config.toml
n_layer = 8
d_model = 768
n_head = 6
d_mlp = 1536
vocab_size = 8192
norm_place = "out"
attn_scale = 0.0884
parallel_block = false
init_std_down = 0.00537
lr = 0.000684
lr_head = 0.00462
doc_mask = true
train_tokens = 620000000
Each number is 500 + 50 x the weight over its row's rms, rounded and kept within 0 to 999. Layers, rows and columns count from 0. Numbers have three digits each. The size before them is the row's rms in percent of the matrix's.

# o: layer 5 attention output (transposed), 768x768, rms 0.0372, rows 259-327, columns 576-671
# v: layer 5 attention value, 768x768, rms 0.0438, rows 260-328, columns 576-671
o259 092:492589567471499563505532562519489490558454523451613439450474471471462445397536543527457473431445487484498528504555555419424615372521419463508526416510543558469446580473591447475556506482432466564595543471434454510493485632500419458386528533566544459551542476442464548575450433503495427449
v260 093:463378474399518529534483452438536539478467563496436522522535624453513558383520506490473532444487536530573479563442577562557552466493512506430520524549601424402481482551522455469490496509538417539490540522549526554463458554453591481468503490475510497472445464495491419486487548475522509527
o260 098:480536518546556507541494532474525481479483533621577381471490413480569500506563497510506468527555457455471529527495484432434381501346503536477612586488453504539571565456440578524472456467520576428513440505503492462455536437498417608558559582445465437543572471488528458492503539493468523541
v261 089:464545507518443419461576482484537590430568429480386536450518568463531436526469523482536509448525403423483511640532458464482472404465496446490496472556525515453579551528416568439507492555470455553441562412480583447594506467496502500467462588485445418440471543477451526550430578449519591551
o261 090:516470480521499560603512483484521464450470525435580455530527415546529558457509451564471500519457599520517496425367572480380462558481529468474511545449618434604513490392634453488531514432568520558592454473515399482469489365422465481552541354547568571479534519567499483478521531634509473406
v262 096:548552541513439420517510564557450462471484519527524423480508535480476419489576586443475537579602544514459462608566456496551529576635502492560492552565517439487549519479445447504449584507479411569556498531410482568510557467484466461573475449529422543441522479503489553503464499559511441613
o262 100:473427526464497487471437512463563514542529403509550475614530438477503556541438425507552423505409505477524491456479485477490495460660516465454503522508495554522508523477536483498387383490483528477447539512546522473453469454497572499472409532452537457510463515483489592509469517442561574475
v263 097:525496437433462540502456518555570560444522544548519486496597581594509428577344440529493480452486456438585574439441548469438507442457515430498463451485554421510523492529529547492592490475505542528463521421527499573460544522518589539527568509553560438511504487541506492512512496466479564540
o263 099:469592602542612484573438453526462433441451533462464534463365497465591528486603513530553499519594474509476562521454538574534432512328578615478518561524519519526420516488515479557520470536571503522464492598522501407474529636466434548531545587428470504530471456445490480499545588485506485478
v264 092:488489447554491515479492575501620546543420446504525527540471457548395475509527485635515544486393501455592448549510494495491513484424529400529551500460530449476499536540497512455443529558473468493497556566545480477511530489502494425557467427499437497452523454493498469484459456535441483578
o264 092:454458631508473485554544527477436522513506516504491477495537571410545544497533496428576470476561466498474599425482487541463465527613434549533442513533496500521527574443450516461573452501567448462473450571490458477514542520507540565525519565507533549567463546577523471494635486491512548438
v265 092:508538471511466464460533573371551565487456457428561436536558566513459458440424449506502480506457403557567477606517580444501423437561532545495499478531590552477539518590524526630479526531514464569449449562506454417467585531465517491468474506424530390462460537465485431514483446415481459526
o265 092:488556531428560628551422470605506423421499537526480580510445587459535565512506521543483482537529491495504533484428433480486587497335548487517544522565500522535472508475558453434554511492517625507533565547495459573478509685576506582529481551559487542405414548572503491548510496426522477477
v266 091:447464511417487533489528439523528544476547507534456562443387499455468447492483508423557511604556481653495557385441494509587472544571585656502525519474473495525558563480484511617529507434490410354436502507549533552496536525462478523572537572505558517563437514548593512482503507427464512378
o266 091:547528476523398481454450574469436502460526516545482464551545553599622577514458500550397567413498530480471509592591513433509451461561459437536448500500467475504419427566539511510479510510547552517535478454421433574457470417414496426401476478536484521435565463585487477455446522557563561591
v267 093:550530527567409479430512541535552625477580489487489577496453534562509476490527442491605446529514564566594496369576558577416487459480554545463549517505492459484538443444532446521477531568495465493568518464488585614454547515428447495552479552522491461476582441558461513512570501561462516514
o267 089:469409460476476552487499492448428491448400487526523492508507445489482603533420544481484507469476525494443518535415471446597567450437514469536451509474545492498484533505500470613497502553407474460420475527514393408476427592504569383513468530491542543443384548409539547477475435535533517491
v268 090:508495560546496397515543421447469541440433421456458469502540521480552530525407491575535497602494518549613556569502489484562558498533520499512547507544552606492536482439566438549511559470480576541421543524468424522562546488450447565474485493424466487510452504533455513489522522469514463465
o268 094:463445414516510547521458558531485468517552494515492565453487493516423487443582552472564519372480488539468418450511527482442582497706461483576432523473437474505533412526508474500521434515501486425537436505521425464525440427596591419510507482534456496448470522508534519507449515529508501473
v269 093:484451456504412548526517518481531556569581466567482477418507458474552536395515473492525540406574544558426600460529494541474445345574484511435439561535571493478519568614521406542452518501499455423529543483548495463579466573492504511455534541551546437495512451469495489527579563441493476504
o269 087:522492511526550501466435581467499433473503506473476423488533537483479565517436516551453448581373555497580483568441491436512507668493548426518572507411481499486510493416479556459564452436527477480498438467471466529455559386528505490553498455503445474520461583505578454412438498536528542501
v270 088:534544536527431504510517545552513531570489523508465570479462553464512577521530518522455463325464510578487579398600592556410582397582580411464599501529481374547444472429450516579517473567463499571525517548562464495616470510449480519561493506549513580506520501460573470544431470585489421547
o270 086:461397529516502525461485476532530568495475528521524558570550439491497473407455576515507468627555540435453451590381441511506526578387460559581469533473539561423593561551507534427549539450478470467410455513460453469409490614530535472468532475525547373501419544474438520477553505464447622528
v271 090:527520476602508533518463474452462553536488582460431543498546417505504433563507614462496520552521496543403474585463495533522429499438440460479512470522517483527494442461483486435439545499437370467492545534485457615580534502528473463435451435523490438391507409496481451443522549562447571448
o271 090:504560469525541453526565570520577441518540355540508452516476504467474507519481426514480449521401523502522610501559458558518447478666488461529527533567429518519506551496483507447512481523476560510476430457483555364498439420497617466569377542475541511570473547486508511540533442450463434547
v272 089:471517510575474528522516430395467478521440547528582497477483511452483569562549536579481531411524520482483436563501542613488420436482467425529507537544478499430517476465471475452448498517532467464477578488535469401559408481536424433538539537562556460584461538490520558497502483545552573446
o272 088:572550552548469478423558511558504430480543470428444484445561546548491472472509434451440556602466512501512553507562427480422485556416486496410537447426409468499477514490466576487549518529458494499545436517534536592482520536433490504506476479479513592493549462532448455509480492417466460521
v273 092:580374436432499489375500489448435589479473558403532356577514509532432433552574466551525479483489446586535488585526535474476475553537561555545554573496544516487493438371474444487482466540503385543502523585441441457403454463512494410549480405495462555371396452498409527471513446516539477491
o273 095:464552592588483491605527543489546503456462475711505588394556539592562571497603528464496509527551491414485453420416414563501445447518431485531440455446427472515544534575447536415460540542451469511509436450520522496548564496445514498512482477503530517547565461459589544576486499458414548506
v274 090:450553425551568493430549537414481463526492467511542467582522529507538577439447443538489505501470472558599482548475552520534505534593514496524455562499491475480594451470458500444495451486394355418418419521581560406553396585518525481529513399518522526438449494489592527520493557553504537562
o274 087:479451567511401462628570427570527467496553500497510538488474505474464514483667489513441470568486489508468539456468501458462493545469466523432472536421498553495443481447478485469428499497539606486579421475525410480504597316410448483432557540424434516476584485504410526484483531503576439547
v275 093:427474565428525519538526460490422492436484474425463461450410426510638507564571537574489507553463500480525387568497476531626467481436391473599553574446480514447574494622479572457493504457494511489559520524573495481471557543516565503371515543435532535484587537445379493461449449470404530510
o275 095:597492419617492449492538525472577552552505517523551483470509529456408509467403423445488566427520488486474536466532565590375435539630626530473528410537558504544484452439432486525467484484541448505456480426445531457561431276501458556564497444553548492527488521541579496477609444596565524466
v276 091:510489493561603485538510430543437470490531502529461450485514459528490515467492538506431441457451595606556469532580462464512425521657507602484536470487469406496450520427485372456494473463483426471516477418502475611510425495461462464564538525512481429441521505556613507477497490553461475470
o276 093:488546491474439515467516499507577510545440425519527512524442474477554496438473479566493551471510541409497598510490496454532552414702516495499493561496438499425570428547541535550433518508473522467532466484444496458477515307573563473449487523555493518517495543486517606522490469420597550519
v277 094:542471464527514453500449541536536557518522536558411509444460472442509488461501497397568476397516481622488536432520483571505505584554378422505545606496468486485506539477438531575481540493576504590479484564489588518517557518540477469608534548545432504464535477515517472501515462546475535545
o277 095:492546546473423518555522464500484491505494541490540519564482467538454525577493543543377409566502536398540424548411512504522611410270562593513448490517533543459551496552558494490481515529480477459411524391538420539466494572518487566389507482557567446532536539490539557529529532438456526498
v278 091:569420543443524569470504409486521492547464543457551493462486622390489471474500478447577473425521435530528437531468465472442539572580533560465515505484519472450558454478502568487497371470550354475481454418534504570458511414417490538563501456526483487454475510533465520473606537439473529536
o278 091:494598522576488488531459545477457453470459489519484579474532441509518525443486524531449480498431475456540473471528589476508548428503543521506520508504496590561535517473536500529438644437481499512571523571449502433493492377506466519462569453466524518458413532534525526499380520584487538430
v279 097:503459445543540544515436486440416574512474588446615450541482444548514439541493531557519470493426465472526397497465528461513530481577523518539487448503536445484596459494519514528514492509456472477556490469503496586409428446556481551470506340495544517423383500436524476388453499582528507462
o279 099:509500513561566447472533489466571452535491427584436546457476459531441552460574441523561485495546520499497470467442515574469462519623605509531519457478530551462465484465438540414443455462525508559535544443502492353566529293456549470545517541515368499508621461481498490577525486545466425529
v280 092:526540502487539547551419518549505409542540412526470450534469486598452451450468461547488568485534445433465550454548611514472567527391512548461448501531467540601530526459506490584515508426497491516469456480600497377501460516429497461478536544466481531531549453564512511463465417442490569549
o280 096:490532577424489485488536477550485542493519549459529537461479543471480551487582601472520490432441464537578472466527485430547504518286442522504501431469443476495502526531553481492568472522490539469508514436470484565424570748549493528502553571460494413524488445478518429550515527465549441478
v281 095:484482478446511463458557534529438406531510448479521448496522464503464511521527508615618514552568522430460488612463420549559478550430528544532528554484404555568505542494551618475565540396516496459515546534455474512405502499499466532496453524498508492502419508456555507504481447547513539498
o281 094:542509552505442451538550529504582575481560503511580525522500489494528553532417406495405553494477445494450541459595522453429536509667526392517464490490544419491502428537423439474421534507486491554480517558501527545529431279523436524457447467466443578440558443467478450527564511594592452548
v282 094:457516480531576551506437519444542463474528385430445496493494535495521556537473436500464484507521418459457628490472518488489523459465568497476515512498558532545432582541518464555469523534555464447527448523544502549457623548492505522557537512499501539577491498567478422566454483461477514586
o282 092:527595503460518618564493554497418481524497574527506495497432590521567469487546593485528535459578532536581494455502445488581503467433433539538497528541502518536552500592506542516605515487589524523477567514475405499447483532492516428444579570551497498474446494495550460439512583399439528503
v283 093:520469462523506439561461516428401532451443563443398502484554560523539528514509606457529540551545503450432448549438412453561498548513511594468404422509671520457480453589616514465458458472451522506532576481542567651456473500494463450487469506528554497475464418384515471445574528382460503424
o283 094:508501444545496518416458496543578531516494479517506476471489419462459386435505372579555501470496520473587470497530543550490424465345474472419592533485435487442476550425486558519561537581570523461525446485446476451534471580441493457522445567537509455526507595519504523486478464625457481540
v284 092:425498520408491455520533398606525587487511528522504434555480395562490609570496514467501499443399471542474512412465561548459409484410489537499481549533557491503550557496465393435464494473520461447563530622517478479472444490528514452589479449455462542440532548524466525444497569530543423590
o284 094:558435493591458490419461538437427431584533428454473460487525559590457461429523552484456414553493475474527451543564392507548515569740505426531519492489478531467504374476531595382446505484471465491512460406485569444507508406521542487445468481557439504620450462451523461419495454504426563507
v285 096:491542473487530527528591446536445489510524463452556480461481413550508535496546540573542428502484495414467351531507392467497458544485406478517509528406470476468429452519484548481470562556513390558518490506469508495443542476489553499614508459437501467406503581448504533525403428505505456506
o285 094:485464570523426397475502535528532549507539480488477535521495486487505428515450480463440549483523488469480558456459542549457573517654561428511544485538487565492547416435511463449436533418499491507478571470518598492525479378527460542392462401532502597527546498478482467448584499588541609461
v286 097:490516485480488514550533536550526408569507473469586430516538451487575454513520469628518513477498485355474526532462536496495544462470544531509469539442413567553418496478554490609492522514479489427579479466498511479530545485484498479425537399529529538533578560536517559486440509470550431494
o286 097:488477515520526457482472574536469520473492555475474511395460452526484592475528538439488500475540515608503448403498496466519522506550477508542456408460541372461551472501405513533543487522584542501399586568520479543418487378452458468554556525465506481499487395445475367470544597619594519569
v287 090:550435552466529476517603473553474491561484506505615583545522568474544475407544593533482472511495534522498495496460421580402545443520547406487441446565500416444491413480482524502436545557466515531534519612451443524558555504484453514421444601437536454611464536460497477552577596557520452432
o287 092:441417412487484527480407506481529491413523513512404449565534433433420537499413410437532494539467476478428493562536529435556496544318535477524611556475501548486491624449490504536540492424460450519480527499487520466539439580513468515504490393540452528426449543468448533476464461469445582518
v288 097:512566490606481538454553482462507529499484496452484466470455452467466409468512581513607488487514419460494505502524510577571491455420498588523562521474471521496527489418489390414411476535495444455494545548525461507445470541544498527533431436507505518440473505416542503481498534479475594477
o288 097:487359520446456482547533487522498483511513401497532509549533474470466543523448475547441592506483563520396574496461447498492446518729508370477440462473534430497509429529550459525458531504491429498554459470466552495544495329433539426489435507480455565461551476513466496477478466616530491509
v289 097:442526502485582472514520562410390542460455515517533539520543560399473614539563510558537487413489511503544449523477440460523430404606497441525535598504494487489515562449497476443438439555457423504533478531498564512577478515544461568519490432539527412484513480456511464535519507477553475499
o289 099:532456523521431512475548473476548421551487428486458449491506460528550495494510493517492536583440543479472485449449569500432509576649505463455570493453485570538515491537525481422416460519540502519574513567520435478507485228440510454524516499503457558486549605533456493432439534582494503462
v290 094:464541484510541405517485579524433377526528492496566530481530473489534527497473585569590531590558474635503519570521512569451525510544498464460496549536494463537465536489461501478437538483436493539483508448481485551443522538581478472443458484474507479588554529562523622562489559529429359558
o290 095:485423504459433559512456497524448522437509472449501483596553536520464508561462405444423459437384528471441473459511534326597560484577473456577557497490557496512554573471502467528488459592519469532453533548483447575513425535456515498445436497511518557399545469474481451462517445507532591501
v291 093:535472525470478498529490527366484427429534493575497551504465612435484534475517528575518565570536487504504595455632481498425518493487517521427493427522505512515444506538599481601488544487480496546503477551417522481533566558512444437423458493429496545447580532555495547500566467450453495533
o291 095:509436451489555539527534523511524565495460583543493543562459522501441577460513531361572411539467448504505469524449486497570462472319463472521475616422444579532521542476467504481475490503466532484501478528553402496553496558544475501533496494490511480482401518559508504475414493416455508518
v292 096:514488506599525509520499521557436493502527588564488501496546548477486453507605435484473558405524550422559495464517494449520500496442519444502508557569461477497462491411532466541484542502453474486525556464449550584586456483486498459432516552560549408547558407486453571563472614581527589517
o292 091:505502491448526534497527489450559501507491443478552424533502416454511505466436494536538537601497534552476586496497480498542424480459504556414494510462555451575523591516497511492494455483531507516423471617506530455419474482526543446605429552483557556449427609490456475509564366511493468510
v293 096:456489542527467482448505537560518486498465531509435514539456472466510574500583421468592471451466457410413494528570531479507462458544575462521502495525425560551474425500556453351430467541508473560527466527427449421612578570458505444438490541528428510533532508498563497587462455503436556528
o293 095:552507433482495480540558528478449515573498450506572452449645525539507429460470519535474548540438486507530468502518507459474493526503413527443548561534516482599495551537475417627485546526461543512513478540584492558489435517465534504522588426469586501474522509463451520443489540497487442452
v294 095:531501452549518508554431541430450430510557577485502456549511588481515497438456444491464519495505511522548418440544451508472515476450473462468594552615439398484488458479526415473488549463455584435387430451435598464387482515543465444527477403532591428467527383512496471512554554479462581412
o294 093:473446460451509527462489427541509525440439420561552501549511521469491507517570525516516526533531536539473577460445517494556435517461514532479456529391437596546512580518516524507489460451520541513551511553534454562518503425521593434414472636467463536538511509521510549486507475509528444611
v295 094:397482476507506533428478538369543500472471452509456543511556554457516444564544483572440471614476480648502593499486524549543476537427556644442608469583448512518483482494586502600514539467548516504529496567492454488557525491473504474456491582426573491515382480461491506509519484455479536394
o295 094:489503477463556528537448500549478526440485610490524553507451476438413511434467516444449533443564510498393544581498452508571476455329473445528476527425479493465527524516480546406566494510490503479425468444457481512528446665495472518513420507533508480467467533542529485549450526438484529549
v296 093:406434499488398483418487434549590462603442497508498470474427458507496559495586446597478449418505491503448512520454558513514447553394554511548550587461547521504448428635442443352451365451494475396514492601508427468525590485493511413522510456557507483504451537510437523541482554545481582581
o296 092:521569533505485491513557473606407495504569469483451560443561578552491442551442580453419554562552439523492545502576416559516511540562411491402502552510451542477564569482498443478530654508502476482408470448499637515498456522501523556528564549486504554478414549443515536472548474484475581485
v297 093:563479518444522521516423549410555375513520503587351532468489537456482548447556529433550516488501484541499561458536532452430557504383520529464511572554482570441450546482513524558493524534505519480444536532426513439570551555518522536481455548480508530473546482491515559541534562424545413477
o297 095:447491433455441515481566454559412558453484622468587490513518509631532539548423533485400439550422514512476492539495467508508489493400443441540427529466477438587569495510512517439533519459475429522491515475565500625468479594404428519497479430541572513429558489554451474483418453507484576501
v298 090:547553540538501512495430422422614582462494549454490540502422574547468551565509527455419543422472477529551490408591541502410438542497565522501475440511413373442574480474524527631459554591522526492465542412457587451504429478464422491654527519488450572541499456552534486580493467513525575512
o298 098:395535560456513551522548513566418473438474544532518497498534514440561440462512527483506509528524557463487586533415464475508548424206441532524556483512512569469422564533540528476561478503419420525525460566531485494457553888484518518449488495582536476545461481472472527506495499373465467436
v299 096:448513501576530460509506450550515592498525432446508517457496468496481436519442484449426455563454396454475544430481491531506518451516455594454493521463518415537409447458487538433569496527531523530531550550588470489521551442456507520497471461527463456473396545502451467505472523616467554491
o299 099:433471544451531462542527470533505453515510474500495528508444559476593454528472516552508568416568558483471621580514464521471486544592500447623474432516537485371532443543492499543555568495501497579447477400416540484521443415539590487498548480507528572552572514475527439497593484388499477492
v300 101:459575530567480468510483538446391614453450521521382493489467514487427510569580487549437467525458414421525472513456523464498420494489406536458433563524480528510480431501385565424545460482492432416452497464529567489570550465504548483601492408525506486458403471483521546436525543342424569527
o300 104:541565515485513500469528471471594478454510416457600443479517462531592431473465436546529544407452527518475512553486480431523514474691567446420569451475582499466557470445588457544541530495570528562488499478424490458494431398468509500432457556536423573538493517497474514537401404682502447425
v301 091:479568505521475533422542538382506412494528500535472500511562532504557539503536535458587474602508547512465490527443498495482468601563526575514494520435521530506505460514515329497496546429553514494490538476460553572392499452521510498478507487562457493550501475543460495497429539593443558476
o301 091:487501445478460413465466581469501545591521441560561496593488452501453484505507456523523464498535458559469490456526427453528507463606455424501500523550505447446491550526448588433490441538449542524481554507571418457534532267503518411580460492437476497503549537436475448495453493482504428560
v302 098:533466446572555517427596487544446453549563461503483430541525516501605571492474461550469506591457553472600498530505453494556543498386456605526591518484459449501536447450475480443499479493478517505544478487545442611536395492510553496431453458560564544474352499553546512455492459537463468464
o302 104:481509495513412440510517499466469528523516485510503534441521397469391493501510444530533522479547514466387439468496517503436546528804490444537398504463508490565543450513467518528430533499510541464484490517481469396555485222413486437522490507452491470536596528425460515503537464582467524538
v303 091:534515511460497532507489474568412513485427536572553401501508504579494498605503481550540489556456536517486480583491491494498535439468442500544456539492509443510595516482392535372559436480404553438508509484544421580478394584604501483450443416584435478461489511456598525482522557533563572531
o303 095:507436562567476436531577494466569551505516441500488483485493480543526491477413447538513470472507489456454478464494540534445447565771570480473469483508557449517486473455573499547389559506541456546498483465569583486507485160437472592491511502493530607413523480546472497410550464548579501509
v304 100:530422592497515567441519520426523414501558506415581505532449467511550471483520521359512484484539527525512528385576576467538514500551564523552417546498487481567476582505522537632484532482500546625417470554594484446494511539445470512492573528559517388512527442525525415545525512551458520471
o304 110:489538456469463558522506499538525524467446552533479502545465567524492541487528561524479517527511480545523475523536440568531531493138465552514438458510468505460472486505481520486524506522523522406496516454478516565443516829595496493483482567512486548519490518481501495524534480325431588520
v305 096:425431524545541499558512472509468412471428465522511523540538462465559494500578570475479447526450497480407463506532443489599451408476426588488496443468506501496449510488473482379477484474484424551541450586533473380402499502577472525460488497487470459446537559427387504526422462573461422513
o305 100:566438483538503501495493548465515576513494481480481452592528585554522440482354377552466544525545543424491482548474492550462432627730566404540569514580598474597555531458475583485449517525622460504489540466457619619588410321496504564489495441559542549499408557553564489402538492469504640515
v306 092:548491521498485465547429500454535313543485433503542456476497594447515495423483473480534460442601496526451527573587439516584524504420562466426533506520392567504486514459595608518493534549503479486445421533454519448630555526576562505429503528576478522498621510503482553564567486445505447504
o306 096:421494472418504607451491422552454534402493588463537572472485494466510522571506529491495501551418484520578535479496536520487485454304470490528381586514501505538541533583457442539488462474509478522474533528535443590404528712415429536507528552416596508527435487541521462476496577424513526511
v307 094:507552419483455508494533485577442492560478531518524478482548576473484655489465564453456459475502540475554460506426565514497464603624432471472463472548527496551503395601491507445512417549469404532450453491582485478461501502445593512495507526506545563475563526475596496498520463465552503605
o307 091:524559505569504446511573477516511447493526510471509466426436482439566422464598494489520485556541435494559516468501530461491527459367518561433561529503519547440487548404527482542490469472429513500568485550507481521488476470478406567488616501437474480451496413489409564496433484514462476417
v308 088:538513477594538429554457590496535510517502483480559442462530474435459569441489560528553467441520545514386519475504576570454538433517512443450607477480560434504466510485528521472558531439529455599530442542573482496567503457512532507540532452439498483569471494436617432442439439567487390529
o308 089:453401495476472457500503482523516496521521550494485476597462506503495488485503530517482426557497504482550476547502440513513414569473536461475523513542514530438489494437472482441516474474482448466565525502515456495502543283619490409445574495465432457479510547503428582497486466477441571529
v309 091:568473574503406513404521478455406514527456528498571489402466529473545434507509562534563481433432554403449416507493457598575459500534467589499543445519543506497490513499455510490560571595488549481429506567449510508472504515574459517421460405563489482514531530439536475554515586497538518450
o309 091:436376436449548461536481569599615531509486459500446544614519412557443599487520497445547543501468411545436547476506474486475452584546523416491504540538487482480496421469489516481482573440527495546491450446475495465546400255461525454525511460494436467445544476477502432450493440546528569537
v310 091:536555493445527543484534499478501471472532631557451571503536530413528579512431480412486485524555438533527377610506479515578447587541479483503520516479422607505540477568532522496567436520520446487504438483344454429564515469613447503567552564540499456549518541488658444495475499539610525585
o310 088:507439519484489494511514471443474447559524455465580422542502508552512470493506516566468445616497483474468545486425504521414464401504498516401502592519567497499479549459477469469414481502445497642516507604607549539477524370392507601452472389447569574398503455512358629482510522481535436467
v311 085:490502512406411445486525453458510553487621493476427561442530517447460431500482516520596535558500510535466624436489568563481449554537453582488494511544546508531411445497387404526529538482530497550504440482450602549486553437435451504535467490463464538504437485436372517511539532459436480453
o311 085:485489394499534494461422548530477472522478513500516528523557462608498541554430564476475456495547574511527450602517398479549592493538534472554487495447469492555556495476611548490601493504504503448457515466509416468522520593569596373456480484522513439526395565504617517520477498498429557500
v312 092:561594574503460504506583569607442472534517467516547558450526532436498515536502532602417560466508445450571449479443529540549479480482446390571584485489458469500446468427466450459613499552532539567536488474575511472553515501461493498569493436473530606460478493472476482522461573449542515563
o312 096:504445447510484442453543482465547474499427515419508498571496467457394536391559496468569502535485468561447443480464482473442576563666525516457460529463542587540549431486464515442490479431445475499458458554413511455527436302503435628443486485463400433509448443455448529472550466591513470475
v313 095:529414553458502478496515473448619526529595456476554587515470515467547430490427473560463532501586472574552541493512505495401458529509487469456473444531507475565470538583555475686480588537563428542475416488527470438549566461517546481488564544483412481527544516582512597460551513506466449567
o313 098:430546505498537536528377554509419521489479617458469482490424496465526505488583526459516471416481530528533523490483506433573583398267434532522535523483457537445479593397515490505526433495490535484517567496520483528423517805537503494479526530552541486505411498521524494552469520420496563460
v314 089:493529514495526514520571477545454531556512502586586492417470509517488479523493444482471541496523480439461450474550473520492528487538567445477513479576489466531464508423476451478508531525472505501471497578418469565542547560478427553484476422575599492487529548490527483524502476472417526473
o314 087:499460418512496451551488425505549507446535537450409492604435451496555526488571480491539497470579514489444561591538467523519472483433534556443396549435472516422525474531523512543565513442601545493549446440509503494531433316541581469492504496495418517512528432515468504460481550514464477545
v315 089:430530482537488536452541481513540566489527545460524562501500487523468513521509566538638456454352480575602419447524399558552463475490542526445581509574567426502520421536414408457476489556460449519504538482440543606468478413489502500503426509521532451550520490468518504452493553531565545543
o315 090:480467512487497423520523481514496480553508441551491530570515461446500507496488476445453451539516508477353659446519490442561487495429501430501554520412508622423543548413579500452549483450479440509533481535463497480514472436469513383563531497509482557503455516461454506466409565506479561537
v316 093:439566540474431498481558452513584536518523459475580564500483515461511494511496520514565562471443531549403491528457464477434464573573546525410561462521488570470521510589568522493533558505537532505546438571476504487609600493520491454557538599507389576485507437578570550483500499501570440450
o316 094:475512473445544547517527505456426483532494530495503507496573477470423515498476556429408506521382477508494518580508467462547542413410450492492534541482433529554465448518507521536536540476391464503483518466450471548477491559517447517481508386487534472545463465473473492520454482405480463462
v317 088:519472501567453502506421489573581504427502476494536519484489496507406497553543533509500531417560514460513539485527554527455471515505560395438562423513494412422439540493453494426456481581488483561470499455494509517599482555518571454599493568509469559465560442539502457476495519528475531545
o317 092:508570498426528571526554458462442503547475384485513466411469480429638516471480512545514513569397492457510582515490488437488608458695420506461426554565460522560509443581572476607502477532430475402531543533495484465439533527534515531447538476559586501558476556492525505557522468380480428459
v318 097:444436507527523570488448473509559508456529514435413491553468535461505518486461427506431519442437527552651519482535543517514450496442589501534538478450490476515511494465532491428526537495469445489491598500508520513572495492491493485466485554470551555430364531510485590513551438451551517487
o318 099:545546516518509452535523441497443519465477550477573547458475416440482496456539565520454490573573503478408537504455489551506522494342411539508490511467463525477555513530482499514507503508470617444451429469455501419472490684444496435561572491522506444589451558458509486458453536562438557542
v319 091:493466402508412558449472500511535513500543475517497465483479505510449505466526482516522425478508437506373515586507561518543458450472449476441516529514452580549485485579453518493491527506450425485477420496448432408492579559470499493415482494549526445497489443415538506444430481464461547581
o319 091:509521512505576465585512513533442461504541565472477462457489555489591490552517434503448534500551574434582524506508460575490487496562534464460541504553590428491508535447491513526471488425568514571511556522585519559542473326431473519525493541507460507486530517607490432531580533521513436450
v320 098:558481571527451564517578462520509602526490524440536545499471468535483408425588468432552472518480614511418449469552478489521423477506482481522489489526580458522508529506491464511466488537536411480494559511392506456480456592522431426492521547514490493498630522458473510541533549554583560481
o320 096:532516444528541498500471548460486420518449376597417352475553493520557590549461528469489510543346458518636502448525506554525465459555424415492516467497451445468471431507497470489478468545475513552542483472603498533500477433445561451527512516569574517502508518524513497461474428526504485544
v321 090:436539521464586539519497478525490525531504471409538534576406449518511568439512589458527539574533574600425570430488506507463414395546485551475509594438423471548572449577438478515466533496489533462519536526549498539565521528408448572486487515467522501568510451458590508423485431477463509409
o321 092:466457467541452489469585548488552594515485471528452472531638587490469409503359398535525576479464472477541482534519466497507515546699529485528472411570613508509450526524476492484525512534484444576450501506469459494480459505553549433484502500551520530469498552567418526545529490528544495465
v322 090:539485474425535479463435466429508579536449621503500494489539497454602418541459485547538486532515521443446421519450408547537456514421555571463475488577536540503552480440525558508431511536486451502499464447430482491382487495578487465506511466538469488451460510404496502473484507620575477416
o322 087:542485479546512468577590511554492424395411505522556461483455497587457538502519539535373482548560513547512510496449536501460488410519468412565486492484540437565402478485472484481574491532503540568469506536605546507567460378432504529527511473475568607450543479486516458478555462559497523566
v323 097:546517504512570544502489482561510562516507456493435520500565598493403509457536467534448515551449436480555512439406593501518498554522561463493456470448504477511425486455554589518470418467505464418500544500532470476501488512491504525442488666419478427490472499485596464531480440412434480432
o323 099:495504541440455425527569433457550483460555587509590536441436438473534497536436518519518530550540568494428440559546468498479459520260515566452581562522487515537493557536456420515502580456501555542469422513531488455477500633445480494506554462442526458504449587460416508448524526452541525548
v324 089:526549484536598567510473402570435530486501460572432473464516576499434565533460496453458500414558542482465455510446486409501451644512516495503544536446413441465413451461471515443573485408490448510434450454479500428551365533436470528548512497517413508500439507509592525545508508507581493519
o324 090:464586569447430415518541470452561486568565452494603476516505397466640412496518518614502544557540539497517542530588528456463550389446480548422481410592527590469580474555546458476421541455419456485543500544457496544494598508568452489429577504443484444515595467459394576508489494493467444446
v325 100:546512463531507469503479532535506438483517527498463470470487470496535436514418516506434447474491491466542524418454451436610457518490487565449500406470424513508567492518421580436640494513459494453437508410495451468420457476486537550462562566451566557513421488486538515521519460524529509419
o325 101:542568510504457443459478465573523554473505446420497532505472495463411461563514499558487485530559497439437459611560595516337456499443528501493533497486565511534415506521534439580512583479536562497493481449469582430576523600527523479466473473548459482516519528487519540513586504517512431533
v326 095:531537403542549587583449503568605520499568390516459512542548657572496533451443484468510455491437538594610529579492609492425578540431518565503472509480450518532420425490489477512491496524583560557607525497449419650494517565433467530441507632542509638520564460521599447479485491509530529471
o326 096:499626596398464490512551469419464507484495559613444510525454388473475475530486525454570522614577427461424468430489459441538484452570486501547477570532533450452552560653488530552522492549468467463370449570569510416522534491505536553635500522418503415457425526467459527513514511400474471500
v327 096:573439508542549476440467565474556509439475488427496544517471547455500489469465445460531534588391494491508505510516473557572485563467481530572511610490537604500550473545464551424490453425481504478459563582584471469545533389605416527446452507467470474568468522489516419559463513473528473495
o327 100:478609489489504509541531462486524570466513530565517513472520444545433497515495462466410467517584494558444449497522495524480567501306473540566474417526547514512442566539486498547509576589496520565492509444476520572509462693453522450523476440535527589475505487496456550472466454528430536480
v328 091:387498526398423427460494559402434493443476521449534557574509450405539537552602459551523473561484495462359509582478448434484470469432536474486466512476512554479459437533502493364514459501508374494520514557481482494574581449614499456486492481530481415494537549453492540528428501562520434474